From a checkpoint of a small transformer trained on Wikipedia.
Size: 10 layers, 9.04M parameters.
Each number is 128 + 32 x the weight over the matrix's rms, rounded and kept within 0 to 255. Layers, rows and columns count from 0. Numbers have three digits each.

# layer 6 MLP up, 1344x224, rms 0.0551, rows 629-691, columns 0-111
118104101092164115087147086111122145097071088077070184158186126135149091199133082143092128091127119106115124083138137055165138096162117176111163120115105198168092065160056161131124115152080148148151130143099119101064136099084139149130121119154143135158140110074104129121152150081156141145161056125065104130153131141189135176120127135092
161098142110160123165153135140198151111136091131113066185134090150136125115126139159169099109127127112094116117109108079161114186110075126103151094172124116070106096101097116148157174132096145143140127122141170109073162139095170107137151131103154173164082105146094093133184154130132197122106171068081114096117166123105142124156129075131
204161138097159101083118112133154116142157119133108058126089102161150122133191079139133154122123119126182096152097075159125146119126139117093203157111106099094062083124080157055129130188073154134112142072139044166095126150129122108114142148140095090130169111121147152149124116135148121159114133126113158123094074181149150133076130116158
152132141085098154125135142145172115112081102137137135107116100096142112123103141143163128129138154135141172078169139123078107092079161135132098137131113154119154116149134170093156101110083137170117166100135116182104096161116098131104124102103140151126090133087154107116048142104147115100118106137123100103142084155137086166158136123126
158129093112129107109115161150139171174159141088080108069104134127166103132116159080125099135184129133177107106137137094103142125118104169086125095174140061133117169096099143109122129155061102127113135111150070063132179177131130095160205154150105129158120135137118079119168126145113143107114137086142109153101081069090074131098157171122
160159208159151074053173091168128073146067145120111104119147085149092115147106117070181094144136118091144123148150148143080130104138165164079129172179127156145122088113163140104178046146094075127103179121168121120175133210173102149114140132190087096106171147123122124097138140125133130132094123088143169114130088074108078148069117115124
097072166134140159101124101110206164121121093098120088097063175171125134156145101120136122156114136165174147125145100147132124086144145113075112156113174124124122113124116186117105158184111135177107143128117091130124105070121147132078113152099131123169174105165131137089153140147150097110133178109131086088104117129183114147195125095100
151136138123121181155084087089144151132143111164160136085080184084141152113104192156190131148077139144170165023133163076124110121186147133141118063142116188126154102121058111119105178101197153135152197107128149145093142180078139097121081118207198176119083093139082108116077141173141158112107128177134144130203148082099120117131069135118
063134119117132116137150112148142101150174090170133148117105178112172118133136071112086087148096158102178121150116126162158122173185161116099143109176173105209096197125122194215129121181144115075133127200117132136107127158129139179090170169166084117199122093146089114119102116104118108141185126040130143077108111154091149167121160138104
158039158153118083171104119155122093140143163113084197093096148121170092092111158167162134097167077144069184130105121154149104146134077146115114116182131142121079128153137123121058134135097154167153109172119122075143100181142095100113169116103112123103101145086131198119152102142073087154127162105134113105075126136107169158153095110154
125087135078081155173113174131153147098172081131110156172127152149091164101093075085111183145127135088075140126075122158136099124112168093107141141097086086147108137130128120133181097092128140121142170101088133173156094112159111152098158158130160144171045147132140155065101161154146158109138156109086122158183161134156170164096147091148
129159120154190194085079136138180146124036164156129118101141174086101053140112116098116055177109109102183097107121157175147101150127140095180173109189163111131104146131133098128143151134062097100184139145103147118140094138138056144121136150126092162122105142138102156161177117100151162113096134110069168172091123139156052151115105104131
170086119131085138096118122139116062111116167142187100152157122089119099123125101128143127110089126156233200155162128123036140113127084090072069146127104095112201115124117167099145159105114129162112084091150180093097203128083141126137133161169150123129122168118150164100098123229072201132114150142101171137112172098109138142102108132122
055092081149180071126113115112150109175123066157141141126163066102110075110122097203206073107120118115131148113152068097071137086094118098094161152123114115111090170203110128109193151105133139109163104100151081092129153145103055107141132088127121150117128133132186118127178081125128175073114143182045166068165089078095148160148086150113
096109121150070141159156114173158172116109143161218117123183111171139093138124067097148104101123117156096163128082077132115122126088098088084180159154109179140134168106107095123150082120159137148146147130146119106099152103158140147139140147182105158146130159102121135127196107176141124134109118102120151058143156135057122131145087142101
143122120186149083049088158101103105117108103100137109059067123126155099121074093134177127136145166123157169086104164078151154102191136154096132180137117134126154121096095116105152122126081126090167119124194070145163126139160107151190161150150144142138133136122146168104100109104122120092130118101101176092079187112118135066099099115073
173121132080113115168161059102124117122129134038144135125068124082153106140106192127140150135160123138108157090099164080085121167108174103099117167183110097085099090095130164104139124097141122155155224040125149142123136130134131144109159151121153095121148104129161143175133105141114135140167107116103075092129124086177168122124091132103
111143122092133172165107142155118145101119106185126115141128122152162122141141124122136121196101153127085187160139132106141168141132081067109130107184155166154129134138136055137096061075101138169120129148065102136099119120117138070073122178112128163117138175155148145129121152135153148133159096117128116118145133125098183088137138100140
095131140150149143163066086089213101085103097214088133111111142108114163187187147131151162185145139182155202096118178164156115162167076125140070118199093121138081090108143137176113148127148134164076122128140113163063162176134155076140140145136109127131131176093083191105088090092160107151130147146140114157150093127126129141218115169133
124077103152134163189140129064126054183153136109119152123117156194169111122052177185131107091168128111140154117155072139114105056138116142104126137115150148150182140119121131150143149091110116148092175236088122195126138120061116082123167141089123104174127100164122129170106105152111177173119116196096136116111096176145135138099135104131
149171110115171133082111105166091126091100136113128099146106125192060100138142106192092032148090163090124118135134131105133098117118121108112116105142118120095145111148134154117087152156120144177112070114143130132141108093108126166192126143138126136148133065139131127057155167128075165053106188088189139071115121116162152175097073118121
164134171089174115143096170124138158096137117068160065175149141107116112167125113153118132126086187136174154157161162123075130113081082141128143186081160160194174033095134148123053133127116142139108176091114062149106095169115148133104117116046157090149106116116133120080121138160158138137139085101145132144136125083072141143149141141177
076166133108137153115058092133213092101040130155117196101134126110158134060155173141099124107117117122116164157071126154094122117104127135102086097142067084128114120081119152151096133135157117065127178117124175162135090080122162167129132157132139143187151145155162132104076151144114142143116182180167144161095119058156139133175154092037
216127112133101151094126109093179111187161138158077114146088102070122125153082131123167185145137166083156104131146180175099049111125173079124108175179142143114182169100105126141136141142167130112132118177174149131122111147171133049084175158087200106131169183186108139106138094117123116117106160171075153156103074132129166086205076120144
176081121134136166160108107147160139103084058086176066124104136126159173079143155138152101200151115217104120104135195112098142094118129143135079178175134126131089131138149138145079148137163144170150112213117145073208094076105109131047151071129131135116093128129111131122161114179130100144186161151100103150131127222151184138113134131114
204116144115151101128153161149115113102108158171122160113165137069164210159176124112181129117130156163140174068128127131133148147074080133194193175136189126093157106143093162119112104144130128130129114127087129133177157173126130116105065157095119104144085168150114110056095107213107136144125085107117136145133099104136110175108137108121
143182113137105133085184122126129152155191166124131170110127122199118104186096095106172106166158109138171142145135099168089130144101184170109172146083115088065121165119209104073125102169104067140125135129128073118091109125095140155139090167107108142108084087120146164150127090122127103117153089149150183109109128140124136121163154126075
166130155164137090178107080134128092124110121204150102182109180182130184115101127079074097128131127131098144111152135097159116156073110140121138083084124100074153076123090124145170124120110129158135160101161117128095140140109155113167131159174114116148127137080191145093147094180112159185021189163105156147155140121186137183162150118145
123145109134117066131211137107110093126112060153136088093162175143106141167165179153173113091128136113132126172147131171157157148157076127114188094110138162214121135117159138108071107113098088087160107077145090184208159142184148105136113121118188088158139161071181117137131149122100095079156136110137161125110078142131089159139127132144
080138153150157116133132136078169093187109107172161132089066146113134127099141089071096116177111121072138177129103157114092130132092129125148051095128116132137145145106136123125136100165132154131087190119127169135104099142161116122122144104119155145117158154176132139209149121135143166056149129093145140110107114107122133092122149187110
024133139103121137122171146199068132103165093128170150127163128149116116147124122094106122100121191096163119065084151155134120141141120106042205129135151096165096170132132169146136124173131115134161182183160083100171109132109073116140240116143088144152112095126090135078133160086169109154152134089112094142151092122135109188128139054099
129117114146116122172124098163104109151159204125104119133066141147116126193138119141145174111136191182154157064114094122130095080135148144091118140121045226147110180146088101169115145125184203104101095093036089189105067162141216133144094150084130138086110136140070100129178147190141129166087055162110174118131219132075104212190119107111
087116096151151153155122134144181118132179122137108187185137099076117113163121123092160121124086157139111129131115107143122061074104115128156142064159080049105122175157100153095197106131132084141151133191210208120135091132120085091112131136155180158122117146138162125150121123150103097147137124089123108181131123209115119169138127104137
126146156138137120072135133109114203109141074145170122167087137057128109113087145127103141119131096114116066128127077157161164126153084198116131125123116104158111143142159160105126109170160183070093147123133113147095100133161107048094159082146157196115085146111101178102119091150099087118057155145147096114130104115076182075068128115070
123142124166133189097078060140140125114135153103175132167127149068104098119141022155159212151193077099123150123101116170164134131116113191106078202080103132119137187057075140158111216140114124108145079111114121088157100110144172115054131139147140197150145080130145163125096122141096222066223102135153132157161055119078152145160106114127
146155121113175123104110131115131106095093126181069145090136098180079136150099162156143114187121155178122151123104168098119112159110152159084178115159099127164156117150178097128154081140113137107123134164133144148095153152104087098180101175110118125138132146141205131126060156090179099110174138108130127143187074077145126109145166115146
104153139092135121111141109095088100183111224125166104122113127115187146203192075098132132116106096095103127152165127143139125192109096114173148121139117112193145140163138186160132065085102127196117090113109095169060097103142117111088132208060112065168142136053129105110167118117123116147131126092191138131122075148145144172057174133126
159137138128166115126089066108139075126152151122197090115132152106139117107144176114132194121103138119116124123116194164116097135118177173110215059157086133105154157135108139117132130163099143069123094130091128130137083137164090133109139117161141141100132122141110146109175160129192094151127072145091183224192118139138125112138127113147
137115129126092085071170100110200155057142189083143139157106138070123148187161160048126152185168131112196110076085121105055125214143126139137142120108138081097191172073139157148180142162103102058111106172118095173085139135138104124198176126142083142123171088111153137145101118085166092150106196103110171107143171119186076104132164086168
164103103117075155109146109174172105155127134138138101103149110143148165172146033075143081109117073138151135107148106161169089153103139087161125099147185144183105140145081103107137095114201095159121106171113146146126140108155115169090165150077134108126128147144137126071093159134132178110098197108120120151152095112078119074106121099122
129119164113101097101154161103160195135123122149173105167093143127148084102070091095170129097160116148110119133086088134173121108127096162139218164144114117116128108198132115112145101079146136145132136136147118185124121116167166157117123191158117126102147174143139155149167072142127188100086117162135119173181079172124131163104176116127
101194139117162083131157165110118099107108110079136090176149175172104174133180088134141154147081110088174146124107081137123139090213119099138121181149165147151116074140118026123123125109131163081108142143094098121142156155080139152104161068125067110109137164120105175165149111199129147135113189124125145104093117143126095101192061154063
100141137150100120141155074104126150061152156098131123099107065151169073154111116133114104120130137141119106084133143136142142100107122113147117182139140094105106139102105124163119100172093088142077171094152134157145144121139126160142159067134095162163147152127112188126138134091149104095130091170193069160162034088126147156140107146088
151167077094117109095150135167131161126096078139077158114137154133130059148144169133130171111100104138113119135147108109082100172124145125111161075097147119125101068142151143112119121116111131095142150129102116126133123121112184105142152116134109139168077099095156107089124140139109104140168114179210156120151134184111116160136131193131
178083173131089150101098119116139089105171118144128198142143140131125185130103112128181155133097125045124161123071148135055128058130114102089112169166119092126114158090164082109066136175089067169181149130110108093108162137140094128125156187141171132154075142077077146109144180124174129104138105142121101193119154147183133144124143088084
106158093164086187149151076184138150077176094098156185185138166142123158107170174106140119146167111076125111162143154116099192128119182121121181127114164161186122101140197136153141192072114120136176121096134089124081110070092089156101126141110085192126090096116113140181138082082123119131138131130110138186119130117132114114148122128121
144167115129182115140116156163150145102176161109121130039142093131129134099140115178093165137121127155146122049130123163137159121170126111130131110179089142156106119139074161148131155094084171138148143129101137113209152110096072084127116116032170172160131104152106150155155143104060142067104138168108150121145103147115121135162105124096
185140179099134148087171121155147165137115115146119130162103101152099121109136105113148172094110146151150136120076114129165135157103081177163148180141136154148086169158123130147178124167133095123153120053103158102083110201112130065118160105098133131120170074123163128102185121127141098171153125163156163076098178157172106127146147101168
165140052147178147168153158160092138116117092091179123135082155197123156103125080071110123083098128139136128157118169091102127134162109097109110140070119076104166141150100123104113135149127157064121140141166134116110118208059159111086108126114172148108121166135168167083157129145098171078087219118108113104103135137063118144190112110162
176145119113080146147138088126102084152109113139189143111108120141139064143119109108109165092149169152128165137138122106104152098144141120159096099146132154115159113182153201076097095073122087151139109152114184122092131141140117107157125138145060096088099102128115125154128150119129077117096099124157134115095107138070131157113069068083
108138106149086168141128148152127084169161127146094099139101131126114100163066103143123128132119105167176128155160053114141122157181166164191135172106194131115124142103133142158145159179123122158076121125159155169129132147131132174146143162102126084143134110143103128105130157104108136154091170141162120098148079181113076165124124137077
101164099135134149122189155077129143108145119066105095094194145158114103111116111110174162109122177155172152115113136128149097121101175130096069131159189115145138112089115129111196122100109134134104153143075147137142144107061068133104132145093108042140108170148184156139123101098142124174137139164084104113148139146136112109098131127098
193145186157200176084134131068155161165103150163158098062113138088132123102106116151140151162176153129129107147178121127134130101129116179121154173136168148093100123119113154131121132167096066144144136087108153158123185146094115131046061131145122130143128098061132169128125136102138136127177132108089123095096148136089127125097106107095
161129105118140112094071145088161167132135184139148171133112067060187107160137113151141099172085098113082078164165096110088094108151139146087119098163132122170169091155122142103158114156179093121180173120129094109121090120128098136128158118196085107071096098072121120100161052114117170193131179197150156150172092170128163128072119191112
128153093117129145093167117193163127137159200109097158177159108159084128204129118159083115088103170165163157101102139119139141131128115049069152144182106142166119133154080138121177156122134116111125154132116095128095177148168062163081102115095130079153115116150163116189099106130160111117152175129135121098059067112177081140207142144137
111115133132101124103134163133174128124099130117169182107135134205130143111146123123172110122121108117134092109124138086069084150118138131085171116133118119188051116139194125131092095113134105138122120118072077099129137155094168122162176137226154135107120082117117151107137051127144114081132167118075133145151137139086146142152156106077
090077146142126149116119131144134161115077142125123132112121101089162112136129119138118149128183081128107163146149174117107054125126159188141118119116110120091121154142172162104135122102134173140135172133126200162130143171089123198171183120138072141178100093121072153130108080138139115097112051133122175070080139144140158118119137126157
158174156162126082130108135076140126123132059123109155159176152145136178087176160154124108168123124118095161089123124105113091135117037166110178076109120167177146104134094127131185102076152104146118162142168123105112107151119163197136104126168130159127114124125193113081123113091107162081140172140083131104166103149083077109093124088084
058165174102158193119107147157171111074126105105109142164116085077117223189205159152152091128138084192124156147183117093081178082121081096134126110118146156127124109124093059112166109191134122127082109100147157091116108108063132049120125121101163094156145059197109125149165125136115175154068209102134123132070112119206137199123181044084
139170104170089121142150112160191080113065116160095175148144148112108136123209059097148116189167126125107183120164127157094075085103132151104186110050137081133109076130137144087137119072196188104166151033125141242106114082121056096158152113120074116049138095121098197076137163119109148123139125147100138152120168146136082124182165131129
207192144091125059128145126103150149100110079114126047147113169117178142162061139111143126117112075089151163113193157113162133121060171162155124138147105154138115126144117153141070135206097076075168128155166186135078133098142113176106119110126109130103101109115113147159100113155093122101155120092167104125150139138197067101172110157060
138102196127132114148141135156153119121186160147175152081108134086179170169152157123152088126100172154085117180138120181096143131114155135168124116126168190133136138116134144111088141220106112137138145150135134125088123073108125104097038157079145140126108144172150144119144167048115180107122160130171142103144198164125154125125086139119
054112127138132170096168045133186147095107089099147123117074141111126174085143139166101181106107135107151199138125140125088114116098131161117189093070160108117168093082117151164100090121097122135115121089225152174087083073150134168099180153107112166175150192107160140135045153119121182049097120127151149163132102148147168109178101104103
# layer 6 MLP down (transposed), 1344x224, rms 0.0551, rows 629-690, columns 0-111
117104111027170131163155148125120127153134129088125125126119144166144096058094065102068116184106120164056144090131113149118157181051092132138152074171123158096118141113146126123147105106157137134130145122177197081200116101117148126183196159119117132094184111085118188129098133182098131144135140123160164160139122115152146149153144088182
105118100139082109161131102143110171156137145137097156120138080125087153109120142113141162133133107106108155119129105114058175113132111107116141192138157152115158127140121087111123151167121040099097128118123028120169147137142108145123105112197128114125125133117181142153128058130129097096111111189163164160163071157120167136094116153134
153062136167090090180138148094111086194128166145146120141163153135173104137139125150138111168132106132085153165181169077134120086102125078167125111113121174132142139154124109174128164101143128124137123173093078142118086103137131121114150099189125139122124161155133080150163158051139127187145151171151142126096124146158093124099117147191
097150073138099148085121161119154112115144101121190166048162121065144112105135164128175133191120163112119134126150140148197132096101085123169125130125089140148142105130134224107130089079126148128111122134146141149103113121177122135153121116150122090170135077144141136144112148109154098148129094128182125140157142120153112098101193177117
135162143155148158116132155082098144140099085240140149163102112168129165160112105099166137183166123138137160102095063172154118141139126113139170140138134083156121149120106136074089094083150102124099140097170172122202130131177116114183138154168114144141079153098123131093177118131198159133087147172103095161107112135130012150145170160167
141162160169163110129088160098142156143142093100134100076142149098186126138086157142157185123139183063135091106075109127056132112132093126130150126175117133089080132149148157115121124122100113123090110143118141119087151109098120167111221114128138128122099149074133118111103136137156123097090142141126198134110183098160136140140128126167
209203110122116069129078183100098077140149136111107101151164150104120169092116142112134118082064131144153105161118111173083172119111118050161125135116086125103081128162146079125200107105129153075131090146110116150104120159149150169138141086143071111108085183095117130160097086110183171111103156089130156132110139140156098094158155194091
099152164117133182172106126087130058115091138140128184174173155098114114167088085086133096154126115133125122125088145125150088182150053132133072097137185148091107139089116110156089131118142120079109195122110160096186130115111104119143102174135140173050103095180156135100115085135180105161106131094087142150063175180143051111086122147151
070104160069099150108141094139162174205128159125125085176124125049155162100126165149138060105113155098065114152100142133092143110125103102099080080155151125089089139159150125051088072165175171067105153120160120099072106091127164153183090127087110111109165167173127101150129149175131121113186125079069158109163081136169108111140137155082
128139146128157116077113108168145205157143175112155114089066103112104125077143135119105126123109185167082141124120109107086057100128098106128195072173117111139129147188146162092157137120138123116165133087117153100136152111143122080138102133123052102174060107168146120130140127141121108147157180133123112078143080113198110112136137149119
129121132104066125157133175069143145124146115114094139210084172094082118146128129134172098129183094115156101207131139133083141113101078103141124146097167120117080118092119165122153094109132115032182187133165134077127167101111110166089145121135141151133121136106145104138103120086157155137136072153108117153162115102119108118142119132126
091105140150166089081132089128163119155117179064160097114074154108112164068196135180150151148170138131116104163124185101094136142124184115109094168113112126092139084091177123101136092151108142135139122151145132089086169115107152109138130142195098143185081109107099134170089094085090156110077106175110129163141120166091133106100072150127
115149168114165194130109120089097186172170106138145129122125185096151164122132151129098132121102124119120127152142127118134181122152095118145102105074175121095118112135099096107138132207131124108101133192088096128209132100135113099110118163067127114117120165088132094110189092059131074141168115113162101139073098164135106152149160204183
110124130129152180107136076162142124118079090057114118153144221171113107103103137137104044091188199143183171123189092136119120174171191087117123142124127160118098162118183065124112130043181167135110126096132096195146127102191118142101129186153167087131142120145073138107109112178062128106151077127160126138112144130082090112096178076155
142178086090151126107120118120102093174130144111147119106134103133144148071104154128027115136106161130144109138180106123100083149088115135103102079074096121134124068136056126096096127138111103080051141124151074141156144131115109141090095092065130135167126103141121128096084169103173146102122128120069107165121095089152131101114190139102
128113070112116157118102191149137067170123133124085108120121084078158118084102159102127112158106187172120118100128121119130141144185126101114078123102147155163157133130140152108065158119107125128140101145139117116152087173124154100171088096134119108176152094137067187065109117153092099131103098066101086105131175125165126037120099125140
119137116089122079163113125059115182106153127071080166183136078115095170108126090108116157073101194086129149127185133152136111130163189162136134123062098148149114150144093089161083155193106083114150107161158088067131113089110161110144137076149136137124165089121150153164129159102092125069132119086097149127160171150118110145104172166203
110127153131127173120117096102138192148085159066147159137110073167103162097195160095161156069165141100168126045127098140175111098168098125099161155126093134174103072086079095147132162094104128129126126077101152164167168146117185140125134143146131130109100130142138070179152152152141117184179124191166137200137133108177095121108110079107
077089154139084152172094194115131133113110141138085148095089165170120121123194124104143163116143103190138202132191133081120131096111063058090082154158090131162137128177153128150131105161120099158171142118149142077094151094186176103160147135113122135184139144191107140074148088102205150124103094134150121106115135130071167074111114094153
121072142151147117115082140136114105095131105144099114130124150175126159149108137146177143088130132128110146158125115104115112106104050143143102181128136073138107106114114146148167198130154115197068137196121118147088158153123182053106110089106138163127140157082152138157118057116159143165184125130092168206148103160147135064112131099125
091198135191109122169152110097116110145190166091104132140110096146080140143055183101089139122135071111143107153154104087137101049141083111127138120127078155143143113102116081134112135153162164108170148119135092149084130123142181158130077069121081129204158151184134088101156223124150166185110088133109139106092188113153086124099178074177
158154178163077143158125103111187115141116183058125135154099190140103069128101169107115137125078158159115158121130099136119169138123094136047142117068115140112129123110121090074149110148135186078134158109104074168113056036099138123124117174153160165154183131103213115141141131116105131103141136174171077161062126170131074063146143060098
102109080149114128175160166092089150139134090176139114118141084121099096082100131090142131139094164121145133093134067133131109104148146119150137139094172180141087124134183091126117131116103082135122107115114179184143141187088080108159179148151177125121195128143130086141132069143071161125160135147108135093099141177076108158108145121126
109111095185152177177117195172166144067140149163141110112083117123089137191116158130089166096129115093119171139156100105123136151156197104122113050108066165132195156103146090134084108131129077143071143145135155113146140163100128087086124116091156137146117120110177110138081142164090096155090068094103150171150136135133141110166154141130
106078073178131144110184111131111103124108079082161151139152089122131129117114255099095119130159140150175057142109083053137110148158117104110122110127108102159178082089081100078140103115129153118187135083125166108125140058146157122094166123140080135176164100110150131137117183129079081105102111086102115122083165114127102124169167191171
127125155084123140123138140083146114129139103183189133093124103160104126125161177104068095170145176145117106095157117096121130118130184082159148115144115125054123121181173078140085131109143116136102108146135211164141114139130114122165116121129142080092106107150068126114168113197143160118117130118140097146202107156133122111091138162137
153117163077171132133115163114122124077158140103146090141109152128108205159081123092159148112124162075126047187141124145153134120128109164069115138074184100139136148138076061136129092154129116206105148124087169093182160156074138143103133152136095092195130107122150143135088171107097147131124144119086102132158058159079144088162064151153
131119156148134128193126072140101166119142165147163106098173138159173075160061101108094088211059103128190122132122099175091179104114211058132163126171159059168134143166111157113150102118147117173125107172096137134153097158104077172205168133183136123102143133104129090138065081127116118161137174182052098130077115131158135193179139119100
155095137136140122072132147057161134114178154140159159145114118155139169135124101137088145147103123138159134122108139116128115162157155144114081150130116133177098135097103165134155166164116177144189117144143153138059114137105144110102097173149101125158118133125109088123101121109107124144113127101155096141193142108070126077151135117111
132183142089113141090144121119126104183158182157156084127127126139100110123113165142101162102163146143139148147185111144102080152139068128145167125106102144090086113170166126171113099089201115128121126105073109113073036079117127138122097034120194149173171119170125103110092084106069137145207147178095146090091164120179152115172135122129
120090123094068100116082169127116158076060095118128158108132097140103051160158174111179103172120125148191113139088088177160162129185200205074089202071096112110171112139149169140153152158098143166158138161132156122133124091103117177126102172130081079072128142096078104170151169155129149125210155164147144126112137132168105116144128158125
120150160087114166205148088092073133146112139079102102165098126119083144066165078087189183136074113110128211124093120118114100146150097055137119163117140086124108138075147058121098121156145114120058125083095150128189129182114153081157121101144111125149102102103142108112112053147141079146147090131128162151138157171140182131128109150147
108104137106090145124133087167140149127093114177094099126163121150135145154100153149142071140077114148084152109152113119099127137121143106164090126076166145173122081118123108107098146095096115152143118142083217128083114186077125165165098142169091164122133110100126104067124087167105156102112121124120158180104123135058180153138084103138
131078151119183133064130119108151126089148127136156139138095131133109047160111139200088145099139164135160082184073132122027162143132123120110171093100112071150153149149124148105186118136100116106140099124093040109136130123191150132143157092155082145125147116186129123131122137124126098133178154110168191114086101107101111151125142139104
084140097143114161126147103133107167159114084106122065055105149162126098114093135073090126194188096082097086077169160158175132136143160130146165050102143092177099120172096125152115082096123157088158129108083138080194157067144156081115148088171071135065141122167166088134140121124052157166131200148119169121176072115108081201153164049135
153100128142129135153099215090125155097071089172166072154145179113114108120157142142136135087128126122139087101124150154137139123149139146144130122157107091112129121125129098182130156150124103117219109142135132143154105098146112082056103053110115122124066139135116105140099128147140096146104152146112134149096120128072187129095087185065
144105118113089092125130133140099102182104111083159126114153166207135125124226038142121129148109116147064123229142118066159080190136164137121131123172121113164189120145124175126122136119078133100139124139116112081104097068108093146058119148159134101140153148105092104117100150141093146115151209161169126118109066143109138135119135124143
064177149173123085157054078119154113044101117132148110104171204132087104132113049099113160134087090089143109162084172162153164194148127130124150066075126110112106098111167130091113085128070136101178072110118088080177099116080058122102116126109096131149145142118131121122130094145125121195114132189160110103114090143108108098094205127153
104162097226170118088133078163095113082151079080162145161123195106089071137158101087128052074164099074106140170128151120116120132117146128143141137128157119141208149114096030084149065057136102161052124088144114138164144139129127112089126151087112056029157184184117188072046147123122106125163118103130145109145157100091133085134166083151
093154160142134164081091092073182110122082143177086151092121106127085106106157139148116119132127144147125172181107127157083146127114154149127133120144091109098120143122164129146151151175110146147151107081107094067081149164113084184159166113098076134175157137076146170146147148109097090210139118158131135136087142124136196205122121120120
136166133114105164149106153108181156138117145130108107129090149156076122137119140138140205152094117114122124110144162153103121086099079061141132169163135154129125117166142125103108117131166115109107141075108122094181110129108101038099149119135119148089104113105131106141162118104093145078157141119149158159180120139158114137085175156137
136063140086108111192123105173135137179151125161173223115161121117101131123169156128134116115204073155210155116134118150143116163138021140138135081188095089098111098081149139134160123171124116126108140132119107130133134028140180093124118158132208144081152136141106060125142130108125098132114111181130101077108129136132117109148133102167
122130137089117133149107130147165174143151152130121097162133141087101075108140090140120121137117164132133124162184067138096107108103134119125126087157110070111120205121139088176096166177073097110172159102159188073099093081164121137146097155080118120146159114104122124107171109194096189168175171103151158107133115143142140120115061163112
166107145135163100129124132099098080149094131162123173068168085153098142103176134128116163150115097175076119170099123119149074121110126100119138133118134121112125109197110104089126130129128102112106145088142038130147172110136155108201097170117133164199052085113119164154086130134174108108111143140134137118159116140140124149178140121174
113137110138161183165143071127199115125148113129138060089255094106101118144099137155182175164065097140108092125104169130158110083085108176116114142102118097134119172132099099130120119128108121113157091184156189123162089098121161107134118180169106158098181120172164206129152137129070098122123119170132141078108084110198142151179135184132
138106090103139123195186170150147085082106072088072095132084079159115143161096183119175155104119145136101131121125116095141172117106094131114139076139120068110029173150094121111087134160123083048134116149133172094138139113114114107159148099147165156101146109134100120053160065134144137116112155157123143120147071161112089078111101145145
116081142083139115096114212131124110131147126057142105098168101164089078153103157138185120140071133132154140108169097156101121121085122082118130053106173110095043166200113041124097106175147134120154156171097116130097078093077098101110163184075173136116140136114110133120131165113109152140189199171124172094070133133039087133149135156107
139156112082137106199072107159115105111103118164092156163076137072140042155132132175151131130173169148182176155149099122118133119152126120093148138187089116153175206124097151117156074130036160102130114088057152167147078115123150121161102140103152156152158143145160151123124114107098109147129183132155138140145105117123158153102065144191
151143080204120163126113117128148113099121165114112138182107116083161148068150070160120079091189124073130192219122106093114184189131142096148084112152148089145160138056136179152115119170113132103102117164140115101162095138133175147184133150177089185133110133132186060141135150078146097087118191161073121133096133128134182127133070096131
088132119145162107080088168117142167119189099122086112103093148065150116117109146110184116141091124130095147159118196182153094201148116094120109181136164121142146117120145061072152108121131170130119189114121085149109154123118140095112166053095159138138120162166073146122113089162150186089100121131143134140112133154146155118219147159138
145142133137170168094121155202106153126134162075164127124215138103123124142120181147134112136093146115145204154176120124067128120120142103137142121122115155128101126116145095111109110140211111157169111155146118108139115114120187141181121169127179119160111135141101123089102088109075118117153159139088104157141114184170110108133159093171
155097140075115194181100136126114121162090146110123099217096150141181098078077115093156105089121149120074168159187128104130118089128109183103139084117112116178109141134144094169079091196128090091087165204154157108129072084077153124156115166130149141145165132165147126189076101102125129120115117108140217127085169163137098089151109142175
130094140114142099132077213170131086162103110142092125129050059135115119114142109127097107139110161089183101111154130172123121168202124066120103069075148105110113116163209161166165140106160156135098105100132138150156131094129081149116130139084098154123149133114129159150163116132181118131106124127126121123106118162116148138142089129135
063102060154124148117194128112150123076129122153113186167131140119164151107146060119135102153120175155131201128080124097109169134099026132116123189110159164175094102072078099093142091071161139066083163128113079111126132082098075130118178069129137099132123179119106102136149136158156152125241075063119140165116115086120121174130129187146
160162171140159124059150149088179119105148216141068118147141095194115104147054172177115202109156097169175104089104077148172074137090145125134146113165110188132166156104124128122122160096126160113150140119142165102090195109110106105121163118091096108120082141153170119176134161080174078176126175124145088168172067122092144100139156103143
117191115112114152149099142149166068083128136125187108108073110082126139124141118130110190181148096165114179164144125132195120111154149117127150129151141129191132116135129132117145106084077104134164101153093114132140093163096154117153118136111128100155059133157136169116100110210125152207139166173109113068121143112160163156133131120101
100071127150112097180147143209155126162088145094161160121131141148114156132125150098126076090095127166123127097126157099163117117145136119104196135116156123060103161112153054180122116127151159108151112106145101110179070073178124142120118134151140145147116127141146105181101137038123148138109124138133092154129161048113143117159094131182
181141123078097120152114163136106168178143145151157106078194135144172106185119033066134142142108112126117104149105137160134178120108045173107101128120105127135113110139117168205136202148128135137091094104109076124121184141149148125152137161137112055093091148102133140128146125121092104170083127116078086151143149079121170131111150136140
192084161188151110172122126093118122184071116146131142062152133143137148101187120108168105109225068105092138141181092211144191134120167125157116149167154169118116119117101158099121087174113152087129116147178099155114045075202161133127129077068140144115030204090108090172145133127169167108114067171128098066069117107163024114086101153088
166124087142133116082168161147137182108065132123122068165157194084183165042101137120089155167075124119098170121116166137130159140123172131123136127101097142163149057148133081093154204066204147136128118112130137104085165066184063100139109145141136154147123133079081097148160104145155160151129175110088142133155143229116118144125089160069
148108121152108161110153155089096118111162156151106125099111109128136147095145146126066137179139137163129069099112137050102198127216118119153184123151125178141113057079103161127143115085135115101153071133156121112080138134076105139109091165091111074172150147056166149140161170084152136110133130081137147160148112144102103133088141119153
073108150086090142117131147161124096107107108114151071178107127119174114096112113118154108207054134176177149116101081158147118153067125130154171171101143115177182189098091073088131134194152134133082177182185118145120158158120172117206157090121097122098123173082108077110172099129059089128142074139104126105169074081120117156117092141150